Part of a small language model's weights: 16 layers, a variant of SOAP for these matrices.
Each number is 128 + 32 x the weight over the matrix's rms, rounded and kept within 0 to 255. Layers, rows and columns count from 0. Numbers have three digits each.

# layer 7 attention query, 96x64, rms 0.145, rows 0-95, columns 32-63
140116170139142109118123124114158111110128150118099080111121117111120133149059151093109099106129
109114089140134104127140133116139125133124150089161152122137127119110137113105167129177141112130
109169125120143097091121126140135120140112130124121135129125140121152147131148139179118146122127
115169084108114097145092138144152120136110159164131119165159114135107113121124172114060110131127
143137104118107111132109130144124135165115111141159141154123134082150146113150136125136168119146
136162137132117114140100103131114139127159132144150163155112157104097150126200137122157141149159
103144128103134139174146141158115116111115145132151135147141130111134093120143124122136158125141
122158117182140087139138170113137149136126123120138149099106150134142114125113130122142125169141
135113113157090120109088133118133120135133132130135121140105114133121130166126104102149128126144
134116128154094122166155146078175132157147121085112117148133135148175131143117136098084131127127
111137143131129154126119161136160116147135145116157110130145090133126164127122120162139112137110
131120105072168113126113100126134124143115116125124130122125125084106127139118145139121161112146
168127116090151128118121140170110141124097148127102137129161124136129143115142120133144137160140
099201126109114126119142143113123110124098127125107184106168159165154104137147122169098112150141
113146151102105117129118151130120135135127116123150119095093145146154141111109137127109097095089
104160137136130132114118168112128095120128146099139100110132138144153155127122153126135094149161
128138139125092155149101150132131142094162141153139149105119178141109156098133088135115110128128
094099111114115163141084131108144156130121138147147127122123095148131126102132100103140112149114
117104130135123142142144138109109132122087132147132098132113132166127142138133147135130127136100
106159129127124127168172122149161114125109125105118099133158095123142092136135114084099131129109
089168119151121128161167158176167132135190135175138138112152125175167096148124140153124132148161
118120138159149111151118099136151149114130133140128097143124107161120146123164104148113100098136
167119120141113140129124134127108124093198150076150145133138133077096140132137129085123126111101
117084114149130131137144123146169118134087147128130108153164121151116111147134104118128090153133
125138115161122168143121152133121149145136158100099094111105118139124152149173137121101122142133
106172090103090150192092157142080141104113111082138145116106156111153148110146155123088139142126
137174107131119127152118104092113157126110140124096141170123168167133088135138149164125138114137
131129096136128140138147118130114136101125155147143125146166147130152115144137146120105104124129
150090108133130115152133112143112108159143092116146125157139101112105164142089088089147113169151
127117152133109160138139146089153082079121105126170107126168117149109161172127106120117106163116
154134110135136162123135116120143102115112127111134104129107105101187173134101113087114099133143
131125137095155125128176098105133172146178135151113146133113135136130059120120133132124113132110
112154122150155087090084159118107132103140165134135144125138140144117082142120109141117127131124
123114131145114129079098107141139168139102103163126152113132150084137098121120145091155135110186
142117125135176108154103123147129106151124103123140132103104143134076120102135121162158186160087
175120132154129167161088104119122146150108098130110147151103173105135125118126133167117113169103
136103139183124116163143113101146141154168185136136144152108115117141119157145103160111118087112
076120147113124181139120144112143129154172128174177116119157146153147207097071107101114129115160
155075099120093180128078141100085096115063127136171130134144156137151161147157117154167149117129
141098124162123109144159141133134118162115136084098166133175118103095117162127130087084148091135
163128108126140117166177129132157137104139160082134131164184082139118088084124145102144116132132
120178116145137123129111072180141135132146178152106176099174128168133096143135158172076115152155
114112096145096162108122122140091144104121134173148116126139056149118183106161126136129173133129
175095151074130097075172115123113174138160096119140156122138128155144109115129089181122133121105
087139196119062183169111157150116138072120112113171116111106165121188101110124164102175101148133
156121072182095139182100096107121144126163068082128143155150136103107124147108109141090154137168
163091143085176139143139073103138163125085147097127113159145122117159170167170117134124106127173
150108107146101095142130152061116124149090147157095107123126140141077122110090125113130114104121
084125179171105123150146116106132159125137110166098120126151110190119112105122133203145188115131
114147135119127141091111173106154102130118118148152145170177084144094121156066070155146070126130
132149142161155090107139102185152080119130127176135060147160088130108082156114172120067173106126
149098089132096166123207150121135129105117135182113165111132120107086135114149124097160132171123
093069143163070091104064123145124092129143102122114103126159092139158102113111127122150087147126
143097094085141157143160169133090129160171094073096113093165136122123161134097180119157114133094
167075120138154100074135122140190093148101182114148089112128102096127169101089099105147078157107
161129082131109157129111088114100156123137165142080124072097147155101091129116115169131140129115
140109173164116117130081154079107096115172098161127117094129158134083127143152148152148138105123
165175120108107133090146087181103102186103115070131102143127099110130116133108096167092175122128
162187132145105050142120071119093165132185100130098145153135162118120117065115195118140131092125
136103139191133149140197103097166135115146120119198086066157115184115114139088144160150105125109
113132086150154163143136115117134102147112176126097122161136116126178125100136166146152135090100
182165110127148100103136166131089162134105175106132108117111097115131164134120138168080147128126
147147076081137145132085126110130124142062091068152103141128135155159104105139103144121141100116
108131100160058130197163155158133092119082135158142101135146153136148145109145086104152119173149
094075169171128163142205078122190091081074107158124115073177073181124152180063094187104101092120
144229167167145074105120069129124190065108126187124115164078087183211114092191125192082060139064
070104193158135107090062079052193118169210146207126132205118155099133110074126189088100143153128
123202177122110179171141125095157100063255103133137164152108211157073144183108079129104196129165
175091148164159076178121039164214107073188148138101076145170103075105143095118162108088084106192
133053191142164098123083115124156159094142132089199086066070147089102121081139123188192143102202
115140155081170065122173142145154086217146119110130168095086054091075155100100091042174095093113
000147063124178158074059104199129095170133079144092144145106154094162083255121113152103124162162
142136205193220140132147081182159050168157096125124016208076078087123105130101115140125164043073
072151121193111049110195130184100128118174210176079158107114153184079152155059068185006116096157
170144107098193179093112124166173118110169223128067168190124157170202086115150066152174108155161
135072069182180121120116160070145116082091148114112147151099114138080252154191117126172208123139
132113160173182081173205111178149255087177166075148124067104130099146104170161186189127136116104
143055161144156072121164165067108152126110160162063159217163105110115233139156114140120089124156
078093075115163107112107102130114130128109094096121078142086051117077143116102066194186090200070
114149080125135186118122148152166179082187122071157071170163100218129138112055097178122145171116
062148153076206056142104133081182111183118103089128094163199138177108151195069073190111118102150
114176175000139144083137166128106152032168139058159108174042099136125206153068125138145168104116
189111135081236118072035108072102189112050174105109085125118209097145069149082201159102032055136
180135139122126088146107091148070143142076116080089158167091224167031093080124139127090106153109
180126199131092121058146125145208129126120072095154196176114096098077076162110000104134046077184
112085165018167097103148168164124134102160103197160151130174125124071075135079122128161194159249
118013091151104173206156201144059141080154084111042158153077217106200079115087158166096192103175
129055195172083168124084089168107148171106126143078138151087140115155244159108133092044098119201
078131116174168138106115115067024147192215083087160142126124055208119069147101182097176134059125
121172045152127191162079125210169124080119142139114046151128076122100128170190163120081152030178
135045143165115151006126156110141055148176198165089135155126085106138104165112140168224106168112
086196124162084120125089206089116022047117172094191124144148136102143090137185089160139104101178
181108114156180156079091147069139139128133115073204038132104177152141215147097144099073119079098
071132144150113176140030114141194128113083171097134108163099125136158118094140067144121142087121
054125197125156152123097165094106102077131101179138143085037145122132140084164145154182062169109
166055082195099138181108118060139113153069127136176156054160114111120072191124061139107145163132